Weights of a small transformer language model: rotary positions.
Each number is 128 + 24 x the weight over its row's rms, rounded and kept within 0 to 255. Layers, rows and columns count from 0. Numbers have three digits each. The size before them is the row's rms in percent of the matrix's.

# up: layer 2 MLP up, 1344x512, rms 0.0658, rows 454-488, columns 128-255
# down: layer 2 MLP down (transposed), 1344x512, rms 0.0226, rows 454-488, columns 128-255
# gate: layer 2 MLP gate, 1344x512, rms 0.0638, rows 455-489, columns 128-255
up454 096:123179108144093104104117106114136099132114129154117126119132154157114111134143093120115134098146105111120104139155111109120121118149122133126109120129159120135132125147121179170112149121142141127115111110096106096188193164102140090113141126124124156102116131106142150086171078145134074129134102118131140077123129118122118102145108094097099113154104099140144108126166131126135131151129
down454 100:127117146135124149128161155141098102121176160134139151109088110131139160097132115098107121184094123098106125138134124105112142151123126158085110074119119169143097149129129117126126128122092155110162084102131166103148152112092139139138085151125180109160116089134142103116155101116071155143153151139141132101153169144097170119171109137085119146069121150133117135111094164113105129129142
gate455 093:135118156129087117090107165117142123108170168095109118135119065132196134147138135132126125141105102161141081143141191126113151133163145139116163105094131115145107136141094128084150195155134140115099104155149091125176118123115073176100106125168099161113107159136144146131134154136127144161136102108134142096151133100137122127137149141108135140165156109204120150127135125128127151154111
up455 096:128158109129141160118153122118167127150123136141165124105141119130136132089141157088147130143127095131153161159136131108130140160098147144171119149135120181104143105117142133165124071119123156127143109095088152135152135121126103154115143120143143124102170107098172156120117102137142138130121121177125107170108114133144134147117126116125135125128113124151125142119143092119124140110128
down455 099:116105149131173140124121130110167151160119126126165143113115087112144106120141128154107127097092147096094130106156183119112106131138153131116130131101141147127116123091155149122141091128162204120125102133143096146110137138119102112112157088088125131126133107113149114122146122117131122097137104130088146138122138101122154119113136114135087123134145131133120113130135144109132102168112
gate456 098:150157131143145162151112136159156135178089095123097111126139160158075129118096131133112115083143131123172162153123137131105086153171112123087127126163147117143121095163133066113140106112093115141161118085146157146165094147122117113153105139142108146109164118120081155094118105124163144128083116161128155160121119107103119153127118150129127121095140113142109060104115113096162119142106
up456 106:156106125176141075143079129113112106135153154098143122151085095134164146099128112142094134141147151098104115129109118157161121130114123144113117121125116105097120127100130109146114137146117161126087145135125134139109126192079102159153178144094132083122117113136134119152114106120104111154149110135126089106125114144111147153146093159116106120129111105120136135094085128140149090170137
down456 105:136155098113156147166095106137117143124138122124145113099134126129083121156106110100148114088094164081130141134126130155090132141130117166124116147170160121134136081138127126138126105152102098103152122081130130136128117114120125136125138128123126121133168145157142125101128102136121156147123162095099168122145125108091165137135175107141172167140125119147100141110097122104097138117118
gate457 095:126086065140108135100123135139120082125148161128141105125146150132138128124126133127116056130124150123109140130129126116168166104175139104138125141153094093136138138144117119131159162066120130127134135119105135143110098112107171130143099164139137093146147119126144142163162113127164094116143131091123130110141098126090094138137132084131148118113097125127093179104141095095157114122114
up457 097:133175115106136095146125194149096152124157128118163129112092129103192114118172121161112172095149130168163093099106136108144137153129119123152101133096115103164118107133158069122143166131125112093088132109114142101095103135133138100119138153144158124139102159150107128091123132111128115143137117096142148139119130151081139155108130123168134129157096149163169084119118144117091163113091
down457 095:155088119096123128117108126120144134125177135126160160086144111081086126141161122156153102114115172154142128103140070116120104072114104150143100130107114090113073145109134137145125138070122145124123128106128112133163099136113132139139124104135156112158144097115123156116080133187158123125125175083114093134158125127160108141098161115177142152128113177144155103089151114127153114120118
gate458 097:111167096096169153110128142149112141116161141157148132135113107142126125152106103159105113138133163095134130118102125156118081115159146091131120157146160137115071119134116115112166165158168164092099136114168156108125114124133149136128127132142137146154154084136138104126097151117132126152101141097123133144099106133096145151147145096145101153113096132102133106145105147115098139153165
up458 104:075123118160092084116109125128132108100146163096107119144130110145160161136142101137096152109142123136133151158092108114169127149153133155142113123144156127128123188099097096123096156119125133124127130141134130139110137147166154156105080122155141128140171104142140122125122151164128169136088144164119155107135130119133134122106142138094157100115182150154125091151121131206091115151102
down458 099:166102183139115135131096116146137109096104095145155104133133148149129175113139120083154152131141121095128144126107106120111094117142151140156167118082116120144124117108129143116137104093136105120189091156139141110152138119096078144130154143142164104143130136138092149139177109120090104124140133122123125113157129184129118119140127112135164138112108128094154122122129157059089118117125
gate459 096:132165126157118085127141122098162136100140119172142126109106138121127143128110105118131166166155148116123121117139134105124113147127128140146150118159132127116143124115171137081115138120134094143117123156137159138127117133109141132121151102173115130099132128156116122120164086165099094190119119148160112149120107131131081097105136107158135119093128099113123140088104157133143080106103
up459 095:091136150165125147120134155121154149161129121136100128096149118083130178091152115124143118132163146120098146081126075083139113149118156140134145100151165136160152101088127106121074146134173117146124118153099124153098170131120124150141141085140136139102138181122133141182161092135099076148179110146101123125118132117139130117131129135160096128173123124114115136093133169135077106094130
down459 103:123123127162149117142177110123120113113162102172129166133096114084109143100134156145087098110105147098162144108145080122185132146121161128127117142156130128183129096143115142110157109090095138148146075150106152113163091168120132128124132117136095144162130126113166159156139110136130101141149141163123118111134101129098155113104142135113129116143132091085113117129143146143121118097145
gate460 077:117128174088081145082133093166079101134150118133137130108132112125124095121119103134096096122137109106106112121150098111152112163125142144198091177140127119118117174124131140145124120127115114092156130117116130160125119127127112101113111148161120092116166129157111102114108120136088138089164131100159155114119127123126147127059145129136135122093114117140134124122103138110125159172132
up460 078:162113126142105139134135104130113151102106135080126158157121128130106196153109096165135116170107111141145127148118116118139115131146148110131112116095125124119033098094108142146122125133109119135120108164116137079157096155176116128151112144116106135140143130084176137133125113134154140083110110130134115104114110134118085100117096088145107088153106132104136159105138138149164126117184
down460 081:117117072162077109127129149147093125081137138144150164136110143120075095139149116163106095142097134121133114126108187118119117148148121149168176142138157103116120123118162131129162152145097132091136129112135163155124110125146117158148110134133133113137103156150119102119103129192139113130153131090122137130143145123131086144121171101111139171117131121135095110149150131128098121150135
gate461 092:126144156128176087122161151131140098139116067174145134102160125105117140157124112118112103118125128142138081155139121126111082107122124106107161124130142160119111120147136136133094111142116129146126154135172116098155116151112189117134113099078132086136124119136164117118112115122158127134129111158116159175163137087121091114137109151116138147140149111050130114120161112179076159094131
up461 098:115130103171139115175104086155101135158145147134126141150128092107156082167131120120137107147097142174114103130126158127145102178124146118110133128171118130156172185120134156145131138129137103131146099154103117076130149095140131096136132104150120108137106110101125122171102108139166131122135139112144098115108154145159140182167152138121137112111094155112118150087162155156139147139144
down461 096:139103107121160130088119115132113148122132107144140137101150115112102121110152105108136107131090105118079101138108124133079096107164095106102149109132122119096140110078115151147139157155131104108120104121125136117178118143157196097132131142154136125133156112117155162124133131163137111119152104129096153133148153155096132083140134139083120130167123133137117109139119182119137152154123
gate462 106:160119099141089117144099123147177091166143195170126132130143142139130115158109144097140115120103118124135145123126117139128115153106158095115122123155116143105143136094093156124153168160180152145162143140090120123127102163124151159096135118159130141133143123158122136149110155142144115120138123135132127114100112134130122148203090130080123145101136131099156140118126116115161160151117
up462 104:102120095144154108108123104118139100109133141092129107150095139146144141110115146122145131139135154165114103099106139127118139111122134123153118131112075078151133119133122131140111106135147149127094114152123150137112184105134112133129129112181139148164144128108104094102158119153134147120107163123085108108120144122150130102137087102142180109144150118108127117178129140115109085154106
down462 107:104144156172069142176106106112128136096160108118183129142126140142142137077106125150155112163120121159132135116109166150069086104103082138127111110089113126127122153094132093141158141127151152116132119166122168120174118123069080162117118144160102131112112139150107129096105116130097138091170146127154056117117118118130088159136068120097116158144124131158143150117131141102131124138114
gate463 096:152120181151162133132123145089128163164120130133100126094100140114156160127133142162121146179147120138160117117127134180096100096138102128126133163166141116124136142133144134097115134134139133111165175098110130130101088125144130166126160138134128167135143138163138123159134141122129112119107108109095126123159115092130129167165110174121151124107103100147096146124097141125120111132131
up463 098:167150133150130120105107081112124139133155136117105145160127118183142134127111122107100137142106117088117098084103116136159107122171146097121156144104131137109121117168156149131131158084102116132132160121108110119178134090113072116157112110136141163111143116105103098144168132155150118132137129116108130092139123122094141145129111144140112125071149149132144114113109104108128157163141
down463 101:109118137082121139157117126141162137129126133104110126199105124097126150102142163131133110154144120156177133109108112143163136169150147131132128106107132124118167145132121121130123096165125143100098117128138155132134111120132092118153117090144147199121133118136130115137095159132179142129111146104144101121120114123119168119108150162131131120105080097113151132134128141115110118137122
gate464 104:097127149134129135118158099133132113163096127117136158098122103140164147101140113141150134159153122112109140144105073089109103113126159126091135109117151142140135127140087136162173113184095079150133135127132100146158133118138150077133112157126084121130160151139109116155170138099096147113118136153141134144131148176165158133128105135121149123079131136116125134121124132104125125114144
up464 113:123129137144156145144146104116137126153122107122125136152120111134146174149097090127147164138147122119090135116132132135115107115117125191117140140122108090120128151128126137077130147127126103137182131151126151124127116079159135130099102132178121143132130144139129143131099130108111124157094109137149115152138099118117153148146145174109128137091115147128110163140125149103126124073131
down464 104:117129120153094127130175078159153108119126188101176141164151111098153117123092148116123118167141125116116167094111116176162127110114139162069100141137114115120132152149108107082166207125189095123166120154117116140141136115105071127089102179127122124115105159112132145116140145105113113155139170154200151130157155104132117118142160154116169131103104122126149139135099111131116107125095
gate465 096:186117124122148099100149130139150122112112122104111127098159135111163140139137083139099142101125129169093124170164132126150142134158114179152088131149116123155116096118146126126121127097089164149126082113137060146096121117098099098112081159089147127134170112117071129090148092165086121089126137163123094112135165141124101144129130143176117098113105140134133106103120167154107136117119
up465 103:133125127099124126129165109134118153163113127102140132117138103126114131159114124155121196118109149138125129126142136099098078123158118101136119112153123150103098169141126102127120134179074148147121083157166079123109113140104122121088119125152115137122179106100124119147165147155110092077138091126110115137118135117116099130139135130135089162127174153128128113084129134143111125133114
down465 096:101111179139113094079132130132124110130128125134115117124113117119119114131132107083114107150164143116143160134118157114140117148134108124101142119097114132145114105157128139098151087101133106102109134129136120166146160153123086122142111139106104115111106129095106120141122091118133126180092155141166152100144102138125147127113164094072140113138116159104122148167116130119141147108108
gate466 099:128091123155157168140097110125138129134211153096124103119136151109132136091141120113157126143100149124146166171140162109109123123134048099140130142113119139107148100154139173116077148136162100181088096161105100118138161129140134121106163147129122114088114140128131142133120180140109205141070120138169089117119124141134147104143142097121134120094110121122146142155167145091077109175077
up466 090:138115145092143124129080163141149097107109088141148137144100119168165155139151155141102112144166145168150102103110144137137118125121081137109067171120175134157163131129122109108162108074151116092145156119112120119103107097098125126122128133122089160116118115132110133101140155129126136122140131118098221154144106145108102153135109175120153141135174110122129133103152188153118137167141
down466 102:096126133120134124115174182123147128126130116081125133177156126121119122136098130129100096136191158115116091090127109140151105138115146140143177162106129141179100133110127183110135083114132123124162160088183165162147145126116141148152145156121094160147152140136126114164129151095110067107098109119067128164090098131096084100106144128074148133152147126106158135118171128134134150161153
gate467 118:115124133093096103121141105120155111143129140135150160120134105111147166124139111152136097175127134109135166154122138118132129160105095133144110140073125088101149129124122126105110112121123119136125137065130121138175127082155149149161146112102156143117132083144086116129123156074104116138126167115141162137134114128158141166184125102111092103145083108128137134134147119135161145154147
up467 117:139142160147127155136110149105117149114122115137144127143154128150172096155097102159126137080092135135145066138156131136086094116146163150106132132150120172150120121145140075137129151106109163146162139132118145154123149197123097111127133099138123148126095186128191154126100131116140091117106083087106140092152220157115131048102115152119132150106145133162103129104110136146156123122116
down467 118:092110094141122139152134132132114100114126100151114141133130117119148102128110144123115146141130109183104124149116122124119128099161123133135137075151175124145140109085112144163128105115108108107145103155126168139086155108158091147104142116176139152096099125157102160118193144165112129110110121152108115159113141125113169122128151159120101142153101127061119113104140121096121120132127
gate468 098:139155110138102152159121128119136079172085123126137079133121147100136142131155140089127095135109129078126110136139121084116136122093116086123106122105162159121136161175128182147133154175145132141113090122102141144157152107128126137136123145151128132109129127148134149149128107181088175127114117077121134146099123089144144139131168142123091090114111149120108130131113139159109113140158
up468 100:121120127140179134104177116089131158149159142130175138116161153136123117173147182099177110118122126122098155143154165171120110137154151127101164137130087092109135121122154121098140117131132182107118126144138128113127129119095124158097133119113147132148124078174076101132139103117142129103111161114140155114145109128142157115169116142135155144113165176116114119128125117133185076079117
down468 100:097122156134139133160099121173076133177111085167086129125109102167108140159145138152130122128145137157164143134111131155155117156088150127135132128115110094136110126144146122083176162117124139112096132158156128160177121147118134130115139105134122142131139100115119133108130117076142122115116113128109155107128123159135120154099125099132140132116152129160157084146118118113126122125143
gate469 104:099150145153116092131139118126137109159119138112159147172141110115116162123115095142065141128154131109138065080131076128128143147121087158141145079126135124132079122149100100119146131114114115132096164110182114154151145147121092102131125118122137092164127118092108161153123120097123121090171124163119118121114147133134100147142126125116097127132145104108107137099098114140122145112132
up469 092:115070112089076186123114120138152102114070162120136135135165114126155126146143136140168129075154186136133109102121106111144119154137096133153142138111120080116115129088140131146160140093134111155136079142130167144105131138134100113163127129151127119155140101128132130132115103085099127137130118141155111114137108160129121146084141130126114154126124126146141138131111148123129123117162
down469 101:155129099171120142095149155143140152109153094110166102123101105129129127142130135149151139159116138135161138140147142150166175085111131113077144144149100089131134109151127161168158141146171141151113115129099119105117144142109125099131122102147155130110127097119115118114133143157146162157158128132139118145132160195166168095149114125150133123128101091131134131142150139142146125130172
gate470 106:106159096132121151133123135114113129061141106129148141127111116113154107112143162112132159131092137151114092119122118128131112133140128070117145116117182124145142094129097127137147172078106110148140129162132152150123091134127125108108056120127114097103132125166180148155089136104120110084134077134121080136117073110122131085133181120150125090132094115135144116128114133075165142061128
up470 105:114103130106106092112146104099127110196103107148113129158105110109140132082108122131108121138130098119133162145162117131146117096094175161120137129086151133127114163125114083166148109149118176126107192111118105165101133116166131112097142156118112108110121137124125161125115094127126106151157134141159201164128159095143146139122128138097144142103103133149143151147139104102096121129135
down470 104:131122116124116160095124132119159168149107110120095127131141129150132110108136161088112124116156123120127106128136101127130150126127110102129125169116143134145086117139118114115103114130161151158113086096130115169128153097124118116116160106125114121108118150131151144112132118137093099151084090180127098088130159089114157154169048115127143127118106174114113112120138143128119132109129
gate471 102:111132132166122129114115132178101124150146125137155115156115161126115134132120119144118134104173122113147127124139167138134104154119146117125127129118101136114134151131113135114125114174105116094133126140115124140122119110140141123109117165106105144099154134118133094092155149122106161133110101126072131135077108159118151147118142162122126166134144064134160125185130070088133155097128
up471 110:134125117126109107147091079143103110149126126169163124156177125141110172141135149118115146155136123143158176164135136126147137143147134141081169127102088117112153109156078148091162143125164130158137090141164114150159117124108121108131108099123137132149133151092128118120097127132141188158109127105120116131118123081120102152145149067168125139112126131133157105147129130153159143154134
down471 103:154076126157120145123139110126125138130113118115082146100105135107122089114154084155095142094128088147143111135136125150109125109125153111151085125124139113156143177104129113144144146166103107101140160121072116094115129145126153126113134139115108128126102153113134145114132124132127091136138097151158146105126107174106161097142112184162135144119158133112132142093117155135133123154125
gate472 102:131109131135120134138133169121138111134075130100149133144132109136133120117153080143149107103137179109149086122116105133103111110119121068117141107076189121087060099098109080112137107122110108185121139163174126101120153138135142129145139116103120102141090110083124158152157078121118107118116123146163107149127147117111141173096146149122144134138121137102125141155103117126158111136110
up472 098:124102134080156132111155105144144166100109116131099150139119160108125149113097136118110148115165108154111136091156128126129169161118114135124088163120087128140147159115079118129138117135128080095131146112109110131150139114138088155134124127134104154172120123118148126130121167140126116158174164061078124136110142114182103150163082143107174123115108099135130107072106120094083170122184
down472 096:120124146093101105172145155148121156124147120132156118167135103140124133132129123119105111122106120104132155098125144130127126107145120119075142130120106129093103116129165153090130098137152100131107131133152115106136142149113084148156129136120114127117140120134136100169140145152123128130076138149087133146146170117131137099105131132144095149099118119134147132105125135144141116171160
gate473 098:135134116160163186128114120155138167094115105128132126124116103160128102114106165127075131124114152123118117131145102123137106143127171133134127151151099122157144099126087117095096109136176115130149121144097143106121120139128115167119117123125125145134139125102163171164161132094149160114079102136131112136144139175131171124150116150147163133191110108131106090083126127082122126111126
up473 103:136102103124157087123139144111102089129121118135129109124115097081113135124127096104161089140118088166116139116163124121066130127110119118110109121134089137078148110136096087114139150142106141121159133118109113130111124147158116141183180079131094133145100123131103111108131120161123139114168176187152153078091105104082138136136095116139125168129098099092100106152158111148110120153127
down473 099:142079139095112182097179160149118147133099165116114175098125116114143154173170141146113141122110125123153149095083137150158128121097156107088172096082163139140093128148166118142163136173175113124076131173140126120129090089150119130130142142128137079133166078137128133118163100115111156127128089134108101151087096124131171113104119117084134154099154122118134099145150160140114117127091
gate474 100:089135107155095117142145133114132147116114098125108165156116135119151093127153126150164117186103127126139129138089104110118110150119124109134114153108136117096178124126122139148112138149123144103119099145127138146118125099111128149130182095120141161098143143121126130169138119118126118144100097077131128124131109143130124120153102112144120151090134095123100134082088141099143150160108
up474 098:133163130165111106134105155120132131167147141138095114109150143156114108166141145110146064115129118135108163157088167142158094099132159112130103117161140140146171118132161128114124100158113127094125110146104168150134128138155113088119106136120087156137166090117097078113125135157110158114142141145145187135128160169115143147143151100141120111143122130130173122155176159112124112116108
down474 099:118163148103127065119116107117135119132147117119179175125141122130130118091142134083158140096135115144110106136165099096136104073106128113138130122064129097136136066131141126115127178155140139110138142126116096119133124136123132146114120100131156151130150105107140155107171110108116138154115107101144144115132145116140097154142118125107110093131166125132135124103116166079140110136077
gate475 105:125144148135148113060109133122128128101152134113109119113106125134126145147127180124134164080154042115101139134118149124119100173134142161149132151122124079085124130156139144134165140128132125140134108121129145136113105163139104123136127120120121090145153136139097124104114122144113124170064147095101116130098135107074151121095106175150082107120105132148136127107069150116113115088149
up475 108:116073085149122143118140148112116116139161115135102109156129122087093131103137086140160113102171119114120094139108144117112175132073145124099132117131117122137136137144091124100107137151135104093165096094135131163110142089106148128116106070130119127115129092084114146124057103167133090151114114127158113114135096156070100116166136141151166122143159080130137132112158134127140152151159
down475 102:070161108162107121137121092157126157172104103116145122147161119142174172123158137137099122146129125152114155149121106133137108172102128129134142160115111081116108126129113149137123099134114097145155075103130172100101174161107133142120101140152134102085106097095126181126109123114123100126125085123132105124127108115144148124165109085135123066101102158101144129151120187112154159107137
gate476 089:128128128152119136099136150114142108151134136127128135111130071124161105144133158158115111100121136112129152148132141144133107129092119090114127090096112114083148147127089124148133142143128135093122123122102138185107096164126168139098082169171131152147104122112143115149165119100121121166116146098097158147109137141126157121117176117112147127113117195130149161079139109116112131136085
up476 092:146164135100075131095114097171132094117139152157166137119128106141106126101128112152168103117144118134166154116088104118184134123163119106120101108099101142121164150141153127159139142124133084142096156141108158139128112137138161143080111092156132119147173157107124094127136140115152190142120112102104111111107130131107137148069112086149136099039107138109134091122168109165128140166133
down476 088:167162125114092134124108100136160178131116114124175176179120090105181109151102122142172136110148148123166163118120138127164086153130111150149147102143093135169139131147117140128131172112125104132143130127127141115131127158185136143105087157128092131163126121116126142134129148098114160133129183114107127113110130161121149102120129160135088121102125153162154130100163142117141122125120
gate477 097:109112131102148150071193124122138137173123139114148166103130125172095156140090146162095114141175159131133112170143138139165140113124096090105131126110127145123119127130123138133142142157117134135140126044114122176075148144121157060121173123147131140136142132100147106156140140138131130106116139120129076091122165138102136109163115134064141152102079125120148148121066163099122126147069
up477 093:108129130119129169158166222111114144123126100150136102109095099110194151105164066137136087135106117104138169130110114110116119131122154116132144084102129127109124135140125120090112098116158109121184134146136088114141110118139134178130111090111135161094120132161106157111139126164162124073149113154107193115126140150131141088107167119123141131155154127171113129145104083135104170152087
down477 095:152131148112101115107152129160131133126118128113143101147163167116101143152125127158154117116122133117115145111138097144112135133135147118121119116166141096151131096093091152082123135136147103101140116119126127112141152154151126141130124141147067136104122123141145110122101122100112115138121070139121101116108097142127145160110147109113137144120118131118158102137110109088118103156084
gate478 101:127124122126159136130110116133136091145168121109107111103101093165131137133107121103114118120126123107069113178095120102116074133127123142125078124114168159147093107138126088135098133136160128142158104141113146131116156107121150084096099119149134147149103087132127140144138146144149126150092127134118130135101120138138154098121107104138122147134082081186131150165143150115115146139141
up478 087:141125145137113145103132109138162147106110128086149122151188140078157111116136124120098113117128131136160138097115134138160175168118152131152150128125105074105155113120110151149123126124105104089119118131105134125134143092101110156141139146120133099117183172118177121122105163120117131096147126097125134115164124149126119121143156111144088087094127146094115111097111185138130129134125
down478 100:140106119119110136131138135144123121099124148104107135167130175068155122114087143170121093107114142144068094133126123138119114132137104099156152148138089109151114136121162130102122127138088119131143100150126115139139076120130137118113156131174150114123092136077194136165114139136162157133120110105132161100112133131110071136158088130130131134136140136118168132117124115119131133165165
gate479 103:093126123143100130092111055139117149133122143146165106105147134158175135129101121109125139152074145141134170154124103163120123111129128181177167126149084141128161128124112118126104121170129085128122157138150116120140118111109109106076121129150119104124129136169160103110158157154148107144107110134151178120085143121104089079105138116146142181127159122169124138122141134108139062113119
up479 103:126121166125148114110133139072090120105097133097137125107152097113142125109107094124135120159153094097057129132169168145135134116159108107139116149111126108133160150138096114116143141153123139160134134103150129121127160181068158081138091136113152114124121133186122109160126115107136129178103127141122125160135095112115153152151130121110141110109103140171160106093115119121133142109056
down479 101:140120139147111128211153136127110106147099170115136108078129148159158139115110165154085124149124139150138094157088136115166101132141135112162108100131153169125120113120117123154099138120151122130168085155132156127076125130126099087145151111146142145082145122123115115123171155105156139150079063152130100122147106080148154156135124124152127132097090108149097147144147161162099145132135
gate480 101:136119119152153135134129140135110162142109147123154130125098125125157127115114127089117142146138140057103152125139152125117113143100176123154098119142170115129165100132124109115087122133124126101142128132158083115160117128092066073091099153144102141101130104137126078129092142138114133140101120125177116119128135166130122099162091130067073102089142163121113145109123143128149098146110
up480 087:115099154077109124085097096089128103130108134124124143100130160126125123143138138114125124102122130143168101100120119063132128147127131156126129129126079117166126153138119108097122134115087142142140136114101123155100123178120155139136138090129113156123135116094137158097109074132131156166147134132113139104148170135109122109128160107140135147135148172142147109157126099101097128076206
down480 103:122131142116096133134176144117136096117135134147121140129112157110107158129112112148169128126147083160131083165073130130108125131099148115139081106112120117140101166119128136178115122141135153143080176105135161172120086126115161170116137126148134154116161109100130138119103119128141108124155169100126136122116082118098119175135123135148120113115165101171105128113130110127127131142119
gate481 102:132152116160105119118130112132142136112141112138149133123147112136132145117131079078137118158143131186158120144176148102083115114130102133132105142123161142176182132157139144075142116091124106148095131125134144126109091115144103122106124058108104204156113119104123158144144190105130131081175111092117141095140115120105163132135148165118129098155148092140163128142110151159137110112111
up481 103:178093103099161103160122171122160140153118108194076146120133127143125146112140182158117118104106119117111147155150107114108102112073111099109114135111127132117122101106149127124134175126078164107144111135114120105112151174124161147141121143079145135087141108112103110125111172159128108144124153151123127111081086112128104097126151110120107113140137116133135105149122126117162139131112
down481 100:170121141100099156141153162139141167122116119110117134112080135068115112156136105138172139129159132094095152100093159154083122111105159108092159140096096110137134138108092102174112130168154143111129098167162151104147144178141092151126147124170109116135154077164114130145129125107131090124075135139114106143145123097102143121136078137159108103092150098109172165133146127135132148144138
gate482 103:153118115156130113145101160114130177104095178126088178159129100119138139127144132084157100145165148138147136108148095155139141147145164142108127142135125132133166104144124115122158104140120110137120083075152118130096130141126159136170134138135104134113157132131131106091106123128120104136101105115128099104145129092136133157132131112115176141195110143146172180130089146099115159139167
up482 100:105170102107130124093106117108088133144144106162147119121164122129084135131085114125135157118094155124115176106139109163112133140099133115152101117115090114115133137142131139145140080167126136100140121071089165138117123118183133109124135098115128143106147142125141151158113101158062130136126119135127108118084157130112123164120150136149098107131117083125144101114139144127146143129133
down482 098:187121112140183080125082119082090154111120134106082093104162189129102191171117160159117116105151127156136122135132134113166141115128099071130100094113106117164136150136132151112110101162117115141117156171167134146138122172129141096130097150162095122133126104150129110148147083132169123106109096104155122142148135133108106148127117114118106116134146149106132144139148103091140128096183
gate483 094:099150099114124152099128115121111139116129058129125073213117103143163103148195099096167135084121135125145152109130110109156121095117143139099188098090136098157120141090138144154129106174104126115111134143125109110089152131133131121110149113122158147127146146087076142135150123164131107167113097103141086132131129126162112126135116161131135124114108099158155129119114119130155144093106
up483 098:121121143090135153150116112150148147129095093113140151129154141126130120103082159134148129134157169132119100146160116121176129126096134143131130130090129134105104104147116137146155101150136092146107143124104086127113103122131137165156125130130151164144084094152116119120099117109148127096150112148147124125141139210129171081097139148102126139102115176166114136149077114126122110129124
down483 100:125127129119166109092125120147149158147137141117150148150148117134148145116060129142155122153120133152121093164128146110123125118128172135133125079097157128154092106152139089099130120132139120117097106142121114119142109102149140141111114094129115187134130135151135133143152150079120151118112111135120133169116137163193137159071147125101130139114123119129111124178072173128120141112105
gate484 103:135092126115124145118102116113141139100127133102153122156107133154115169130146120140122152139127110083116166123158144144123120122130129127131123106028100120139113113134126110129116155104151122151120139078154144153137166167123143144149150080157134123131166162089158167117144124167093110115103100156152069168113129132112141113115118114145128135140141108167093179123115111153105129121129
up484 102:161151159148112143149111151116122122052131130149137161170122093132149138162145092081113146106077129129116187162101134150046149141171133114128116143113128124121166133177143104140147147109110120181135119135135162143182157142135130149117122135138123170095147116147132092115094113108113082114128132134153136134142086096122104095100123123161132164143138172095110116097120120126120145160114
down484 098:132135116112142141140123128109123152157131113148131144096121121069152117117129079051126101082154109102153117115133124171128156119126129108161145139174131107062146115137148106129164098134134143116116130137134104149113171120079108149155175106052131085091174105120129117122130115113108136134146145119101101134177113102140150099121080131111105153161160160091113091112160126077083103127121
gate485 098:112137124105113095152099131159146105111099105128099129140131141132128133122134181139106132158172134167128091142122157098144132142093128139144076137150157145142126137142112071132123122115170122121115113090095137128078096100117142112091108089118189077137150158123153155153132077102122137086108163127103161183103168150153123156130170126100139149151119116099115110123117160135133116138116
up485 099:180133151103149133143165088162142154093087095127169162150113156124150163123135158152149143101135113118138098110144135133105153144159168137138101132113147157114119155123160145114117121115084139137104098106114129136157133097158085130127121151117155072102150113147107175122118105103174116106131147127142162124125159126080129158146061095140110106108172136164092136133106111126123095117164
down485 096:164159124138110128113125078107149134154147124172134135133158174160113134116149160097148143122146147132132112169095143145157154120116131076143184138143197121125086085110092169141137149166145103169141144129127145112109114139165128129097108065103142075109153136096097148078138119131147135123136157143179133123134114175123094111133103098072147101105152116139173136174116129166113136162100
gate486 094:101142134152123131094176149097127125147132128124133168064117117173095076143085115145147135140107156131147112122169122111147156091144089113122139093171123122114120126114101153151117078183097120070101115119169151144142095123146129115113135123150127135116167126130092128138089143157105102112135141134130163138161124127182102138119131123091117131139153122158169135102091108119130132106144
up486 081:111147134138112102076100155146146112106162130127128088126114135109162133117095121135133130146098070114131142173139097116133085114105119162094078155106126174125150144119117143143112127081126153146158110132128098163146135143109147114100143099156108174131138140081118108161115113128150119142068157148135139136105140136126135102116141103166145134124108140095121097143119130138091132140123
down486 092:126115115103157132107181121167131119164094153129100168141129138120124117126105110147118139152132160130153136153146136145168136107107065168167134109149132117168124137112098120139108126067122134133087132135182168141176112108156123122090151147141099146128123119124122118138086146110175106116145150120109133114146114149180129108110139142120156136092107138101154145155119108098131117139093
gate487 101:157146141098125122108153119123132120148120143152169104157119184131126100123136124125106116081176130162152133158151098123126102132107126102134162133139100097140140089143144144131159106170115088102152146145123123128124112088145116155129157156105089140136138185093135083122141100077100131109124136134151086157170081140153111042103131141123100118091108166104123115114132115146160121144137
up487 101:081111099112143131167140127093078140162155176139101137175127107120156080185092148129176108130139145087124155154089129124139112129157130156123144128132151099116109145130127148130093103133124119122110094123114129135146131116141095159113130136099146143110146106119128140119091106144136106116080106127120072101125160157183129139153097186102084151100099093105115114099128113165111090129144
down487 103:137119117129144149108114124121123140136110178144111138138125112137134142089161137131108135149132114094111128122139133121170159129145118110138099117144104158121127168096154114111129122168092139144148057131140126127157105162149102146115089161132149144154137112168114122124102124153115168111095134135138123135110107122081093113130136126146100071149128172121125130111133128173127127124107
gate488 100:123141118161137115073123147140183134119051121106122098137146167100092129124116084133147142114124153123100144136130180121143106146164130106152150104142114133100138149133158110104108164135102117129140110118176135111148112172138172124090074111161125122115114137120124122113087090105145099136150096114139108151123128140130138131119117121150118165108101140145125144135127131151089133138185
up488 104:086121114148091161112118114157118153169121081138124166121131101132104128110146132134107141124103136125144148112108093139122111118106087108094088116131099110135152162152182114147119130133101117125093148088139103141130111102120181089172111097117137151104181139123158117112110137118138110118162129145104106155136127150104084097127123126143084122090145163121129095116134169117099126086119
down488 098:143132178148100133076104127154133126116116086150117099105108082099108150118155090135167120129161140105143132137076094129155122107109146074123140159128142101102131146130127132127125160151138133148147092103147166146110142154177155118112120118123135132134123113097148124132113109123155128152143120154146135132122143124155106122137105136111188101127098125109165132122164101139126122119146
gate489 093:153155131115090113160114142138130132140126145150154134144113150075111146127114117160159104149131148105154181108130107120116140100150102121103116165134115101102127110081100126136115150166163119143129142102157096154115170138087140169110121085116122120126100130144087124137120116100154140129141109136122144160167122119088146135146148130126106149114141155128132133161111108137074155095111